From a checkpoint of a small transformer trained on Wikipedia.
Size: 11 layers, width 128, 4 heads of 32 (1 for keys and values), MLP 320 SwiGLU, vocabulary 32000, 5.9M parameters.
Architecture: RMSNorm before each block, biases on query, key and value, tied embeddings.
Each number is 128 + 24 x the weight over its row's rms, rounded and kept within 0 to 255. Layers, rows and columns count from 0. The size above them is the row's rms in percent of the matrix's.

# layer 4 MLP gate, 320x128, rms 0.146, rows 68-85, columns 0-127
size [115 103 126  86 107 110  89 112  89 117 111 100 125  84  83 103  95  96]
[[151 116 128 139 136 146 139 134 103 145 112 127 113 143 137 150 102 166 119 117 119  90 157 103 152 115 119 147 136 107 180 105 125 136 141 186 127 109 141 104  94 140 111 112 149 112  85  86 131 117 148  71 136 134 125 177 124 156 142 138  70 123 138 131 164 127  99 121 132  73 144  93 174 156 138  56 100 121 129  95 122 149 140 115 130 113 168 117 145  97 170 100 135 137 139 121  92 141 139 150 110 102 100 119 132  96 145 146 100 101 138 109 140 120 178 141 124 122  85 145 107 147 123 108 110 112 134 129]
 [140 149 129 136  81 120  75 147  91 104 133 167 101 130  96 146 112  99  78 111 171 121 165 148 124 115 150 171 102 104 136 134 162 113 139 146 120 128 166 134 107 130 159 117 160 139 122 112 106 103 157  78 129 113 154 126 128 123 137 137 126 162 102 181 114 146 167 132 147 133  92 117 141 117  98 109 108 103 107 143 127  91 170 129 172 109 116 129 128 111  85 108 124  90 128 131 118 182 101 116 128  75 102 136 141 106  83 128  88 126 138 107 162 143 105 112 110 118 151 153 152 140 130 112 132 133 108 136]
 [131 165 192 154 109 119 136 137 104 157 156 133  90 145 155 172 108 132 116 137 135 128 133 111 110 126 146 148 140 123 128 136 124 115 181 147 171 170 115 141 186 152  92 136 138 101  77 128 123 126 127  94 140 125 131 128 116 134 156 154 103 127 126  89 138 115 155 120 163  73  97 114 143 118 116 121  86 182 158 146 104 130 105  66 153 102 130 124 174 157 122 138 130 154 156 119 134 138 122  88 100 147 138 113 114 106 118 117 154 113 151 122 111 136 175 140 146 134 144 112 170 116 147 108 102 152 127 122]
 [120  94 176 106 146 127  99 123 145 141 127 104 131  93  68 122 146 172 149 109 158 132 112 121 134  98 144 109 104 138 134 172 115 159 140 141 154 143 101 145 107 152 105 120 139 109 128 121 153 111 128 103 120 167 102 130 146 137 138 131 183 135 115 127 173 136 125 123  99 142  97  87 162 115 117 114 112 114  86  89 141  64 125 122 137 145 175 105 134 134 119 133 187 111 137 178 163 112 124 115 144 131 144 128 153 142 119 106 164 132 128 155  97  90 135 110 115 144 134 110 121  84 120 136  98 112  73 151]
 [120 141  99 129 140 113 132 140  90 112 146 150 106 100 145 143 106 122 120 160 127 141 138 142 152 146 116 146 145 128 109 146 146 136 147 137 138 110 125  81 114 111 201 123 115 143 133 108  94  91 129 114 156 100 127  91  88 135 126  87 116 155 103 135 125 133 156 160 148 149 130 115 144 130 150 117 157 144 129 122 119  98 115  88 151 102 162 115  85 102 150 151 132 154 142 155 104 160 117 118 116 152 129 132 138 147  91 115 154 142 123  79 127 120 198 127  42 162 103 109  79 111 101 136 117 104  98 135]
 [123 140 113  72  91 115 131 115 117 105 110 116  83 142 108  65 123 159 134 115 147 135 117  95 176 126 127  59 160 124 160 112  97 136 120 113 133 119 116 142 115 136 113 109 112 126 139 135 137 131 153  96  97 102 135 101 126 105 133 134 115 103 117 152 127 115 160 178 131 141 129 167 150 133  95 119  80 161 132 180 100 117 140 151 127 162 141 147  77 139 111 102 145 148 125 164 113 157 161 131 135 147 124 107 147 147 145 104  98 119 136 170 125 114 118 161 170  86 130 116 154 147 102  98 159 152 109 139]
 [141 111 195 117 121 140 108 139 135 105 136 112 123 143  88 163 111 148 125 146 153 130 113 168 134 167 133 126 159 136 153 119 165 111 160 152 116 132 155 156 134 165 125 105 132 110 136  91  76 132 104 134  95 169 138 114 114  88 161 138 179 180 141 114 134 135 137 116 136 188 133 160 131 135 126 110 171 143 127  89 172 107 152 121  94 152 140 127 116 147 109 123 167 132 174 102 133 119 140 121 160 123 150  94  77 147 160 147 141 129 115 117 116 131 155 166 108 161 165 142 144 126 134 147 137 135 136 122]
 [133 132 124 121 153 112 109 135 131 108 151 149  84 114 138 160 145 168 103 129 133 140 107 131 136 149 128 175 173 127 126 151 121 135 153 128 157 126 130 104 150 148  99 157 134 134  93 150 171 144 146 155 154 140 113 146 146 176 152 125 128  92 155 111 158 127 129 135 169 110 125 146 164 154  87 150 144 162 133 110 144 168 122 141  89  76 132  80 107 118 129 129 207 142 109 120  95 112 119 159  98 160 107 147 144 126 151 106 102 154  92  87 151 147  97 125 135 102 136 175 122 107 127 135 116 111 138 159]
 [125 151 133  98  89 138 121  77 149 147 140 132 118 106 122 156 111 114 106 139 114  82 127 130 145 107 151 109 115 142 129 157 107 128 118  84 126 124  99 179 139 140  81  86 150 157 111 173 107  92 136 127 181  93 168 103 124 166 148 138 137 147 145  93 151 125 109  87 117 103 142 126 149 147 123 140 128 157 152 134 139 108 128 157 104 143 120 103 126 139  86 176  77 180  98 109 105 126 119 103 155 138 141  91 116 110 131 127 163  91 170 140 170 127 125 112 113 125 131 138 152 136 152 126  97 139 128 103]
 [132 135  91 137 125 110  96 131  73 128 107 112  89 103 121 149 147 107 118 132 102 135 164 149 178 124 163 136 148 129 111 114 115 122 131 136  97  91 144 102 146 120 138 131 119 151 159 100 121 115 116 126 158 166 139  69 106 125 103 151 119 128 123 131  99  98 129 109 134 141 152 120 164 125 160 110 155 127  99  93 154 133 153 111 140 105 143 157 133 166 120 141  83 140 111 159 112  97 141 118 111 189 125 144 179 131 148 113 165 145 110 131 158 125 177 121  88 118 108  82 128  96 138 106 105  87 114  81]
 [134  96 108 143 150 144 120 184 126 117 109 129 165 153 106 106 135 109 118 153 140 114 112 138 142  96 142 164 172 113 142 132 120 124 194 137 100 140 130 104 117 113 115 137 108 152 169 177 127  96 145 127 133 131 126 116 113 145 121 102 112  91 172 127 115  91 169  81 128 134 114  78  97 129 105 113 107 101 138 143 132 146 150 109 121 111 161 156 135 115 136 160  78 155 165 175 114 139 115 100 147 110 118 132 138 124 127  91 134 145 138 125 112 129 146  94  72 162 176  82 167 128 127 128 155 133 148 131]
 [116 120 136 147 138 124 119 107 139 149 144 121 121 169 117 115 182 115 118 139 141 146 139 144 106 109 115 138 143 115 100 123 151 130 172 133 189 159 168 159  91  84  93  99  82  60 149 149 134 126 115 125 140 102 189 193 139 164 129 129 111 125 144 157 121 100 114  88 147 132 111 119 131 123 137 115 103 120 160 105 125 144 122  93 108 104 123 125 132 153 135 136 121 122 141  89 152  80 135 166 153 116 147 162 163 148 116 122 105 102 141 127  76 157 113 125 119 119 124 137  90 114 134 144 149 144 103 136]
 [ 99 130  85  77 137 125 115 119 145  89 183 142 128 141 148  95 121 148  80 106 136 141 101  85 140 166 161 100 132 111 169 163 112 183 123 133 149 122 100 175 122 126 110 108 130 140 141 132 177 150 160 156 109 125 101  73 144 147 121 175 142  90 132 123 120 129  83 144 120 167 117 124 148 128 146  96 124 137 137 112 127 118  97 123 133  81 120 131  93 133  99 111 103 132 136 124 102 108 130 125 141 117 149 131 136 159 135 116  96 170 187  91 113 110 122 117 158 152 115 137 160 126 129 112 135 129 152 124]
 [160 163 117 109 128 102 133 123 108 114 153 147 136 137 106 130 113 131 114 140 153 103 115 170 114  97 131 112 132 131 114 174 175  92 126  93 111 112 103 163 111 122 165 138 134 100 144 170 119 130 173 105 143 105 162 167 169 140 144 117 116  71 100 152 112 117 100 130 183 166 134  93 115 125 146 115 102 135 119 109  72 178 137 134 112 120 118 143 121 134  97 119  97 143 108 121 115 114 100 137 131 136 135 165 132 147 117 147 122 109  99 154 168 142 111  88 120  85 139 140  98  83 165 127 100 121 153 159]
 [ 89 163  95 114 107  90 124 129 135 150 112 157  83 113 137 131 148 108 141 141 122 126 101 105 117 134 146  94 143 110 160 143 143 137 138 119  88 116 110 148 130  86  96 149 134 159 157  97 120 104 128 141 158  63 142 114 150 152 129 156 136  95 122 163 118 155 161 113 126 165  99 153  91 133  98 121 103 119  95 135 164 126 125 105 167 157 107 127 175 116 138 167 122 116 115 101 144 138 125 106 157 165 118 152 140 129 118 160 105 117 147 140  92 175 126 117  90 169 125 135 104 124 137  61 141 139 116 158]
 [113 109 129 152 131 120  99 124  91 175 124 155 169 128 117 113 133 123 113 139 135  71 124 136  95 122 153 138 112 151 105 129 131 163 120 115 118 125 128 108 186 103 117 105 164 138 137 135 131 128  94 140 141  80 141 119 166  90 123 110 120 119  92 122 127 176 124 126 192 149 139 125 101 141 173 122 124 147 106 120 148 124 142 153 131 124 145 135 111 105  49 115 129 116 156 176 117 145 162 101 129 148  91 117 169 137 161 142 185 108 129 148 142 134 146 108 104 120 155 165 125 152  89 130 143  95 128 119]
 [156 130 128 123 113  80 136  90 112 158 131 176 112  98 101 149 163 148  99 154 127 132 177 121 155 104 143 169 129 101 133 101  79 137 144 127 113  91 122  95  83 142 110 136 114 105 110 163 150 118 156 110  82 138 140 102 100 142 112 130 109 119 160 125 115 136 131 116 144 121 141 103 130 106 139 154 105 115 121 113  97 108  89 101 144 199 109 100  94 107 130 109 148 109 138 144  88 140 101 115 141  97 139 109 109 140 115 130 120 131 154 160  96 144 122  67 144 128  86 173 150 116 156  99 135 119 127 125]
 [148 131 120 139  96 204 105 124 111 149  92 148 104 136 156 109 100 167 126 140 148 140 122 153  84 122 100 178 133 107 116 105 131 109 155 140  95 125 135 114 157 132 149 107 121 142 131 104  85 110  97  84 115 130 123 106  87 152 103 167 106 117  92 135 130 132 136 163 122 117 150  80  95 163 138 134 107 119 145 177 131 130 123 145 153 101 128 125 123 127 187  98 156 104 137 115 118 131 153 147 102 141 134 139 104 125 104  83 140 126 141 126 118 169 136 161 116 110  59 130 133 126 136 135 147  94  98 118]]
# layer 4 MLP up, 320x128, rms 0.154, rows 68-85, columns 0-127
size [104 108 112  96  98 109 102 105  98 107 106 102 107  92  86  92 102  81]
[[120 140 121 143 164 154 121 116 104 167 123 148  97 147 156 142 116 153 137 123 142 110  98 113 112 123 185 122  82 174 139 118 147 135 132 133 113 114  84 108 161 112 194 135 102 107 139 127 124 126 134 131 151 180 156  97 124 138 147 135 155 124  97 116 144 135  93 166 130 117 128 132 146 154 154 111  94  86 163 111 102 164 168 172 116 145 131 130 147 128 125 111 144 146 129 124  80 112  87 133 171 126 126 110 167 147 146 163 135 122 124  81 134 113 115 152  94  99 136 116 149 102 127 181 110 101 104 111]
 [106 114 172 113 116 132 172 101 118 140 140  99 157 138 128 158 172 157 127 131  93 133  97  91 165 103 106  77 103 126 156 143 139 154 138 139 111 131 124 132 132  77 117 138 100  82 117  98 120 157 146 140 124 162 137  99 138 154 134 127 140  70 120 138 110 150 121 118 148  92 144 173 164 141 133 102 121 145 142 139 134 167 126 127 107 129 142 172 132 128 153  96 128 104 137 128 127  86  98 137 113 126 123 126 117 114 156 116 188 133 125 140 102  68 183 155 104 116  82 115 111 114 107 134 108 117 150 154]
 [125 120 146 107 124 153 147 147 150 122 123 144  86  81  97 138 142  95 151 118 134 149 147 100 144 128 170  82 177  93 160 148 172 144 125 147 133  96 156 138  91 110 134 126 122 132 113 154 132 140 129 111 158 136 111 147 135 137 135 154 161  94 175 157 127 157  93 137 134 150 154 119 144 131 141 103 161 143 122  54 156 146 142 147 128  97 155 140 153  99 161 127 134 132  98 110 157 125  97 118 119 165  96 129 132 158 159 129 140 100 112  92  72 148  72 117 132 118 153 166 106 111 135 135 126 129 128 119]
 [136 158  92 120 105 124 145 125 103 100 134 146 161 130 114 103 114 105 161  95 100 140 160 122  99 165 150 126  89 129 109 149  89 120 127 124 140 145 146  98 101 110 115  83 104 139 127 145 124 166 136 116 155  82 169 111 102 172 147 123 136  78  86 157 106 112  89 151 136 110 177 107 130 139 149 107 122 141 109 139 106 138 131 112 139 137 107 121 123 155 115 170 121 121 122 109 150 159 121 100 130 148  95 107 138 103 148 123  88 141 123 125 116 157 155 114 107 135  76 129 143  81 174 164  99 163  94 161]
 [106 124 103 112 114 151 129 134 148 145  90  99 139 140 143 105 143 155  95  92 118 105 141 135 158 129  94 115 160 127 186 121 109 150 142 121 133 122 131 151 116 104 118  97 107 143 131 126 126 175 114 161 127 148  60 175 125 135 116 138 186 105 144 153 106 158 112 173 141 115 137 128 128 129  82 126 120 151 173 133 105 142 141 173  98 106 108 153 120 178 162  97 160 114 103 109 129 129 113 105 145 111 153 136 130 151 123 112 136 108 115 133 143 128 112  95 151 133 127 151 200 159 173 100 121 110 138 109]
 [127 139 121 150 144 126 119 148 166 137 116 150 166 143 128 174 138  93 115 145  98 129 128 117 119 133 135 140  86 124 170 121 187 136 115 148 129 177 136 104 137 105 165 144 123 154 121 141 136 115 126 166  71 160 136 129  83 162  89  77  97 117 145 110 129 173  98 117 155 171 135 107 164  88 143 155 156 123 130 102 151 122 110 142  99 146 146 143 191 100 150 147 118 137 111 149 124 142 116 155 103 105 164 127 107 137 115 129 125 140 157 128 149 158  87  88 124 125 126 117 150 134 139 134 178 108 115 137]
 [137 137 174 130  99 135 113 122 116 114 130 134 157 137 149 110 130 115 135  98 130 125 116 158 121 135 157 130 155 128 129 120 146 139 146 118 133 129 139 218 149 150 123  96 120 132 130 108 126  98  98 169 122 105 152 138 105 104 111 105 120 155  85 118 155  90 136  95 117 146 129 136 145 129 123 150 154  82 136 116 166 100 130 133 111 156 138  98 130 174 117 103 135 117 148 181 109  77 113 105 135  90 120  98 155 150 192 149 170 158 141 171 116 120  72 131 122 155 118 121 148 128  94 153 143 115  95 100]
 [131 119 141 127 141 121  95  98 101 122 150 129  89 142 148 127 196 120 145 123 134 161  97 146 104 125 157  99 150 166 138 131 116 157 154 133 129 136 121 164 151 152  85 123 140 158  90 135 161 143 119 170 142 111 148 132 125 134 124 115  97  71 102 123 134 153 154 149 156 131 106 173 182 151 142 122 143 163 133  80 121 133 106 114  68  74 109  88 169 160 121 124 150 155 115 148 158 120 141 158  84 152 130  96 128 116 170 108 119 117 149 123 126 151 114 131 122 142 124 160 140 138 124 118 122 150 141 113]
 [159 104 123 162 127 131 110 150 145 167 105 139 113 167 131  80 158  91 108 119 129 118  98 157 111 135 155  89 154 119 120 160 103 151 153  92 118 136 129 122 146 143 107 149 180  69 151  97 156 118 113 151 147 129 115 157 105  95 129 131  91 106 117 139 171 147 172 115 102 181 117 135 116  88  98 151  96  92 126  62 119 139  88 126 119 102 129 150 115 123 137 146 138 126 155 112 123 177 111 101 123 126 130 139 133 131 132 149 121 141 148 142 115 125  77 149 153 140 130 112 112 137 112 100 116  89 143 152]
 [151  93 126 149 169 159 150 111 160 124 155 141 126 105 164 128  87  97 157 120 111 142 147 121 111 108 120 157 126 107  84 161 195 127 125 141 147 152 155 117 116 139 133 162 113 125 126 130 126 163 129 121 112 130 138 159 162 133 106  85 101 110 175 128 123 131 152  94 118 108 106  96 106 147 130 184 154 125 154 139 169  90 128 133 112 132 122 164 108 120 167 145 113 145 147 132 111 155 100 141 111 110 127 134  84 107 121 132  91 103 126  86 131 144 163 150 169 168  83 156 141 109 108 108 158 137 141 158]
 [148 119 137 134 126 125 117  77  89 133 139 140 145 148 116  94 136  99 146 138  95 119 137 138 144 125 160 151 150 117 112 113 123 139 112 110 138  91 109 139 128 137 118 169 118 162 138 118 165 116 140 104 137 116 132  98 133 110 152 114 159 111 139 106  96 100 156 149 113 151 185  96 125  96 150  98 159  92 125 147 108 169 106  87  91  99 126 120 154 143 118 130 109 129 108 172 117 113 120 159 109 165 151 170 144  93 143 101 139 158 143 147 124  57 130 142  86 135 146 122  98  83 148 169  97 175 121 148]
 [152 109 110 135  91 118 135 108 119 127 135 126 156 100 150 211 127 167 160 127 166  98 140 145 130 153 158 113 135 122 131 145 126 115 121 121  74 106 164 155 116 165 132 103 117 115 135 173 105  96  92 165 126 146 146 160 119 105 140 141 118 102 122 135 133 143 132 113 135 137 120 123  94 150 105 105 122 109 115 162 147 143 120 104 177 123  83  90 119 118 116 153 125  75 122 142 120 160 136 112 120 135  68 112 110 101 128 157 126 163 113 112 104 127 125 119 175 189 151 144 135 150 123 126  76 122 131 135]
 [ 94 105 152 120 168 137 147  85 140 153 143 131 108 162 124 178 143 127 117 124 117  92 108 109 145  84 171 133 105 147 108 135 133 211 109 103 104 116  99 184 142 149 120 167 145  90 152 175 112 130 154 100 123 149 127 113 169 124 138 136 119 107  97 142 145 116 132 114 153 125 122 165  92 156 126 155 116 104 136  90 128 111  89 133 110 135 113 162 118  93  95 131 134 160 134 108 140 114 119 132 105 149 144 117 108 131 131 142 107 145 128 120 173 111 122 129 136 153 128 114 184 142 159 128 182 121 120 141]
 [111 103 133 111 139 109 160 124 129 119 103 149 140 133 135  98  97  64 132 145 104 136 159 127 114 131 102 100  96 114 127 115  98 143  96 158 119 147 150  81 175 149  94 191 108 144 164  73 105 123  98 176 158 104 114 121 118 172 140 144 101 122 131 134 105  85  99 113  92 111 160 141 144 149 110 133 158 158 128 117 153 141 111 149 146 139 129 120 174 146 114 179 119 110  98 121 114 144 143  98 143 124 138 135  99 107 124 138 112 113  95 128 113 139 163 135 102 151 124 156 124 148 155  95 111  94 153 146]
 [137 136 167 120 148 131  93 104 140 104 124 121 152 147 108 154  91 147  99 121 146 120 146 136 118 117 113 154 136 115 141 133 101 122 102 119 122 118 153 148 111 156 100 117 116 163  84 101 127 128 130 138 128 132  87 126  63  76 162 109 154 137 139 126 131 149 107  98 119 114 136 104 180 147 130 135 149 177 105 133 113  92 151 160 137 135 156 137  86 150 125 158 134 159 127 122 127 165 157 111 173 125 184 109 119 189 150 116 146 150 133  73 162 123 113 164 125 124 155 184 140 142 126 162 137 118 135 129]
 [175 117 157 116 152 130 146 126 164  87 141 118  92 117 125 116 120 140 142 138 148 113 110 137 120  96  92 108 137 136 181 154 122 116 164 126 148 127 109 166 115 117 160 147 102 113 187 130  95 145 144 185 119 135 136  98  95 146 130 131 151 146 102 127 158 109 133 118  73  83  91 116 150 127 150 102 137 116 125 158 115 108  98 157 129  80 121 130 145 157 193 162 128  79 106 131 100 106 139 124  92 115 154 109 109 119 153 153 108 111 129 132  65 127 150 126 117 153 118 117 112 107 140 120 132 124 114 127]
 [133 132 123 103  55  93 131 129 141 115 144 179  83 175  97  99 135  91  87 131  88 139 147 135 107 120 106 113 118 116 146 133  92 166 151 150 128 128 152  92 111 112 149 123 123 123 115 103 150 101 169 109 137 129 146 126 141 125  80 138 110 102 120 124 135 131 101 166 124 106 159 121 173 127 120  97 151 112 107  92 148 114  77 121 147 171 135 102 135  98 118 123 141 140 130 129 180  98 115  90 113  92 116  99 143 136 150 107  90 176 142  92 121 113 143  96 138 105 105 123 139 116 130 146 138 106 133 110]
 [ 88  97 126 131 122  74 142 132 151 185 167 113 157  88 123 114 121 124 119 118 136 143 115 110 142 103 105 101 142 154 129 143 102 144 137 146 110 114 122 138 103 132 129 123 128 116 164 151 150 141 135 112 113 128 107 121 141 132 149  89 172 148 162 119  99 120 112  82 134  93 131  91 126 170 163 130 125 111 123  85 148 117 152 112 168 179  81 115 109 120  90 128 147 179 125 103 114 105 120  68 158 127 124 132 130  95 134 120 129 128 114  67 138 142 163  61 121 114 142 142 120 118 123 170 124 120 142 133]]
# layer 4 MLP down (transposed), 320x128, rms 0.14, rows 68-85, columns 0-127
size [116 104 112  77 119 107  67 107  77 109 105  82 115  93  89 102  89  97]
[[122 137 124 108 137 145 134 148 104 117 115 124 120 137 122 131 129 112 111 149 126 147 135 106  77 137  84 117 109 127 139 134 115 117 120 160 161 115 131 162 119 151 129 111 118 128 144  85 102 135 183 141 161 120 128 108 140 128 150 154 155  80 129 162 113 148 143 119 115 112 145 143  71 152 111 139 125 129 130 105 128 123 162 171  95 118  81  71 155 159  98 138 127 100 107 108  95 121 131  61 116 141 135 131 140 149 136  99  94 151 124  81 135  73 143 165 169 150 106 162 162 113 122  96  96 153 100 159]
 [145 106 108 112 130 133 177 142 161 100 133 143 130 127 127  95 156 155 132 115 115 122 140 111 110 156  89 133 150 139 105 154 154 157 149 100 142 119 143 150 123 132 108 145 129 115 128 121 140 142 138 154  90 136 137 144 126 110 119 200 133 165 140 119 113  85 171 129 120  70 144 157 139 119  92 121 129 139 125 135  94  99 134 128  99 133 122 146  90 165 140 112 171 158 134 133 154 145 104 125 101 123  90  95 132 153 117 101 108 101 111  84 141 133 188 129 162 103  66 137 129 101 160 130  94 146  90  90]
 [110 140 140 132 167 121 111 128 103 114 101 131 117 129 108 126 151 154 154 104  95  96 114  85 132 122  99  97 144 122 157 128 102 157 155 171 139 129 144 122 120 141 110 143  95 129 129 120 142  97 139 126 163 110 112 130 162  97 117 119 158 100 103 177 142  92 123 189 142 148 113  94 125 155 136 156 153 119 105 117 160 117 161 141 127 168  81 130  87 154 121 120 149 124 177  63 112 131 176 135 118 161 114 130 110  84 124 125 112 134 139 180 155 104 117  88 142 144  83 106 117 113 138 117 111 139 123  98]
 [128 152 120  69 151 122 104 119 104 136 133  98 157  96 142 141 110 147 193 112 169 107  93 111 119 129 123 132 114  99  92 181 157 139 163 140 150 137 132 135  97 108 122 143 104 170 108 162 145 147 111 122 163 107 133  92 124 115 126 121 116  90 113 169 137 143 151  86 129 167  93 125 122 125 150 149 183  97 108 135 131 113 102 139 121 148 108 141 143 147 117 127 122 118 100  74 105 123 143 125 157 179 118 141 103 129  75 124 135 136 100 165 107 104 148 160 118 167 137 124 117 129 153 126  92 150 130 139]
 [106  98 147 132 131 102 124 128 102 140 141 103 114 135 165 130 125 128 153  89 157 109  74 124 112 159 126 108 116 114 173  88 141 150 201 101 125 118 108 137  83 120 108 112 136 137  83 117 164 106 114 144 118  71  86 122 106 172 158 150 129 129 123 141 127 156 148 142 105 134  88 136 138 148 116 141 104 117 123 165 143 150 150 126  75  83 140 107 120 173 131 120 131 115 114 122 109 114 162  86 119 138 103  82 173  86 102 133 111  96 127 118 149 124 114 119 121 122 139 112 140 137 118  86  96 125 124 139]
 [125  88 142 103  82 130 140 122 124 137 113 140 143 161 149 121  83 152 105 154 143 161 180  97 166 126 126  89 131 129 153 115 138 151 141  91 105  94 147 158 157 105  81 105 130 111 142 125 126 171 150  98 123 123 106 144 124 159  85 148 140 124 110 124 124 158  82 161 124 149 132 102 167 132 138  91 107 105 149  64 127 143  90 106 164 138 120 136  52 123 107 134 129 115 115 147 110 145 134 119 120 141 137 122  92 156 164 127 132 115 154 148 127 128 112 127 123 123 163 100 151 116 128  80 125 116  95 122]
 [126 101 130 173 110 163 104 132  97  93 101 121 105 157 164 119 118 141 110  98 118 159 145 157 124 144 122 108 103 138 148 100 160 169  97 147 112 105 116 129 120 102 135 170 140 147  95  93 127 134 149 132  65 146 122 113 115 100 114  97 170 139 140 137  98  91 127 139 109 122 143 119 125 150 153 152 127 144 154 140 140 114 151 106 157 157 133 131  78 130 139 130 188 116 167 136 134 107 130 138  65 139 142 106 106  91 166 112 138 161 138 133  75 146 129 150 148 103 110 135 127 137 103  99 135 104  77 115]
 [ 99 126 103 100 162 116 124 139 151  85 139 130 139 118  97 101 125 188 161 169 127  99  71  99 138 142 124 134 116 134 118 115  73 109  99 118 177  88 135 183 161 162 116  95 122 104 169 116 140 122 141 160 146 158 115 109 189 119 119 133 135  74 137 142 128 142 162 133 181 140 128 174 133 155 111 130 102 142 111 117 141 168 114 153 129 110 137 112 129 117 110 149 120 147 109 127 104 101 108 146 139 141 141 135 112 165 144 135 117 117 156 108 122 123 107 125 124 119 120 128 183 104 129 171 133 147 135 129]
 [104 123 133 139 102  84 120 103 116 166 148 109 125 121  81  93 143 136 139 139 121  98 104 148 166  99 162 116 138 125 141 156 105 170 173 143 134 147 126  97 110 163 146  95 130 129 140 114 102 145 104 142 157 107 123 134 113  87 164 131  84 102 103  93 173 142 155  94 124 149  83 135 156 125 105 160 132 155 128  79 115 119 112 131  99 155 141 166 166 157 107 138  85 117 121 126 119 150 137 108 159 101 126 127 152 121 111 131 139 112 155 143 121 124 111 106 137 134 134  96 119 174 170 146 117 179 132  82]
 [144 156  90 134 123 158 159 126 129  83 127 108 120 145 138 140 108 133 104 133 162 155 153 135 132 143  62  88 156 145 117 116 143 171 131 126  90 131 172 172 145 126 136 119 121 127 105 128 153 115 148  82  89 117 182 131 101 132  84 108 109 106 143 146 115 123 163 127 136 139 115 142 115 162 122 166 134 106 153 107  83 147 171 109 114 122 112 135 135  86 140 128 125 153 140 127 137 165  76 131 151  88 155 146 106 151 140 144 115 143  91 125 114 103 150  81 129  89 143 111 130 183 111 124 131 114 157 128]
 [105 137 150 134 133 150 154 167 130 113 174 133 126 142 148 135 126 159 125 131 155 138 134 102 153 132 123 100 158 111 108 131 143 129 128 144 100 137 111 175 126 143 110 123 138  96 148 118 125  97 120  92 126 144 139 133 159 157 114 143  91 154 101  67 115 181 136 134 136  75 116 144 142 128 185 131 122 123 203 101 171 110 153 115 147 103 136 120 159 112 117 134  82 142 129 156  97 147 118 148 142 143 186  88 117 151 113  94 156 147  85 132  89 157 131 145 138 126 160 116 143 109 147  91 146 123 141 115]
 [117 145  95 112 130 128 132 157 168 124  59 122 132 129 167 132  88 173 156 151 162 131 146 110 124 134 129 115  92 130 171  92 130 117 141 110  82 149 125 110 142 156 112 142 145 112 122 137 137 126 125 161 107 129 125 107 107 138  91 159 129 112 150 141 129 121 162 156 101 125 126 117 141 159  88 127  99 118 150 152  92 135 115 114 115 134  79 147  91 146 123 149 171 121 158 160 168 183 100  94 101 129  83 126 105 111 138 133  90 116 114 118 123 131 100 167  95 103 129 104 177 153 159 131 111 104 114 123]
 [129 102 176 133 136 120 139 119 140 133 127  92  87 149 143 184 136 111 132 131  99 129 130 149 150  98 169 121 148 128 115 150 103 123 136 121  90 105 164 123 157 110 133 143 132 156 170 138  92 140 157 103 106 172 119  93 147  74 156  86 118 150 113 136 150  86 122 107 150 127 164 173 106 141 122 137 111 158 120 158 155 144 138 167 123 158 152 150 164 117 143 109 107 115  91 114 130 107 148 150 125 132 144 127 168 109 124 158  83 144 155 192 140 166  87  97 144 123 123 126 142 134 114 157 138 138 136 144]
 [175 130 122 120 127 119 130 119 182 129 109 158 145 131 130 171 153 137 106 115 147 148 110 134 123 136 101 122 126 136 155 108 152 101 113  90 131 146 121  73 126 160 115 134 146 155  92 151 156 135 184 166 114 145 115  88 141  84  87 126 133 142 139 129 144  98  96 143  98 157 160 120 140 106 174 113 109 136 135 121 134  83 159 123 111 154 110 149 100 171 129 121 119 138 136 136  85 156 121 169 181 120 115 115 104  98 151 173 157 116 150 102 165 143 151 114 101 151 136 102 157 130 101 172 138 134 123 138]
 [112 124 135 133 170 177  59 144 151 132 143 132 158 137 101 105  97 147 152 140 142 127 121 101 111 107  98 127 122  52 158 134 131 145 154 162 148 119  90 138 162 167 101 149 126 118 134 111 102 138 143 131 154 122  93  99 115 122 157 125 129 101 138 138 133 136 142  91 140 103 107 131 146 143  78  57 158 130 100 128 141 123  88 163 112 171 115 103 132 120 140 137 123 172 145 105 118 119 140 141 174 147 117 138 135 155 144 165 157 105 123 144 139 170 118 127 123 128 131 102 116 132 152 149 150 172 116 134]
 [110 120  88 144  91  92 121 145 122 112 111 174 180 140 122  46 103 163 173 126 128 132 145 131 103  97 175 128 117 152 167 141 140 129 110 119 124  78 132 127 109 110 133 151 147 146  97 101 134 158 107 164  89 167 111 136 105 159  85  82 146 127 127 103 117 144 131 141 151  80 121  69 144 110 159  92 106 102 122 135 145 145  99 142 152 133 120 152 109 129 105 115 126 133 129 154 147 137 109  92 110 145 104 129 144 117 140 144 144 141 134 132 123 157 102  92 108 125 126 129 124 129 110 129 129 127  78 113]
 [131 148 110 124  94 114 117 112 107 144 162 118 109 153 118 158 139 154 158 118 160  60 113 107 171 169 130 141 138 139 114 100 116 123 127 133 117 123 104 117 155 139 110 123 102 146 118 162 187 135 147 192 128 146 137 101 127  96 113 141 146 137 101 112 141 128  94 112 122 153  83 131 136 182 138 189 114 126 124  88 112 124  79 147 172 157 116 159 112 113 123 103 129 110 149 136 136 140  93 135 147 136 129 154 123 142 122  87 106 126 119 156 147 142 114 121 150 130 132 113 103  68 110 144 101 159 173 117]
 [139  84  88 118 119 153 121 143 165 101 110 128 123 127 167 106 115 109 113 130 129 146 112 144 158 162 133 103 130 141 136  94  97  99 152 161 117  99 150 168 112 140 129 118 121 131 147 113 116 133 143  93  93 138 171  84 109 156  98  93 145 123 136 127 104  55  91 150 149  95 147 102 139 157 116 130 154 115 137 127 114 150 104 120 125  68 113 112 155 138 142 118 170  75 110 131  98 108 134 107 125 104 133 159 119  83 159 118 155 137 130  95 137 137 119 109 122 123  96 140 130  85 101 138 148  95  76 124]]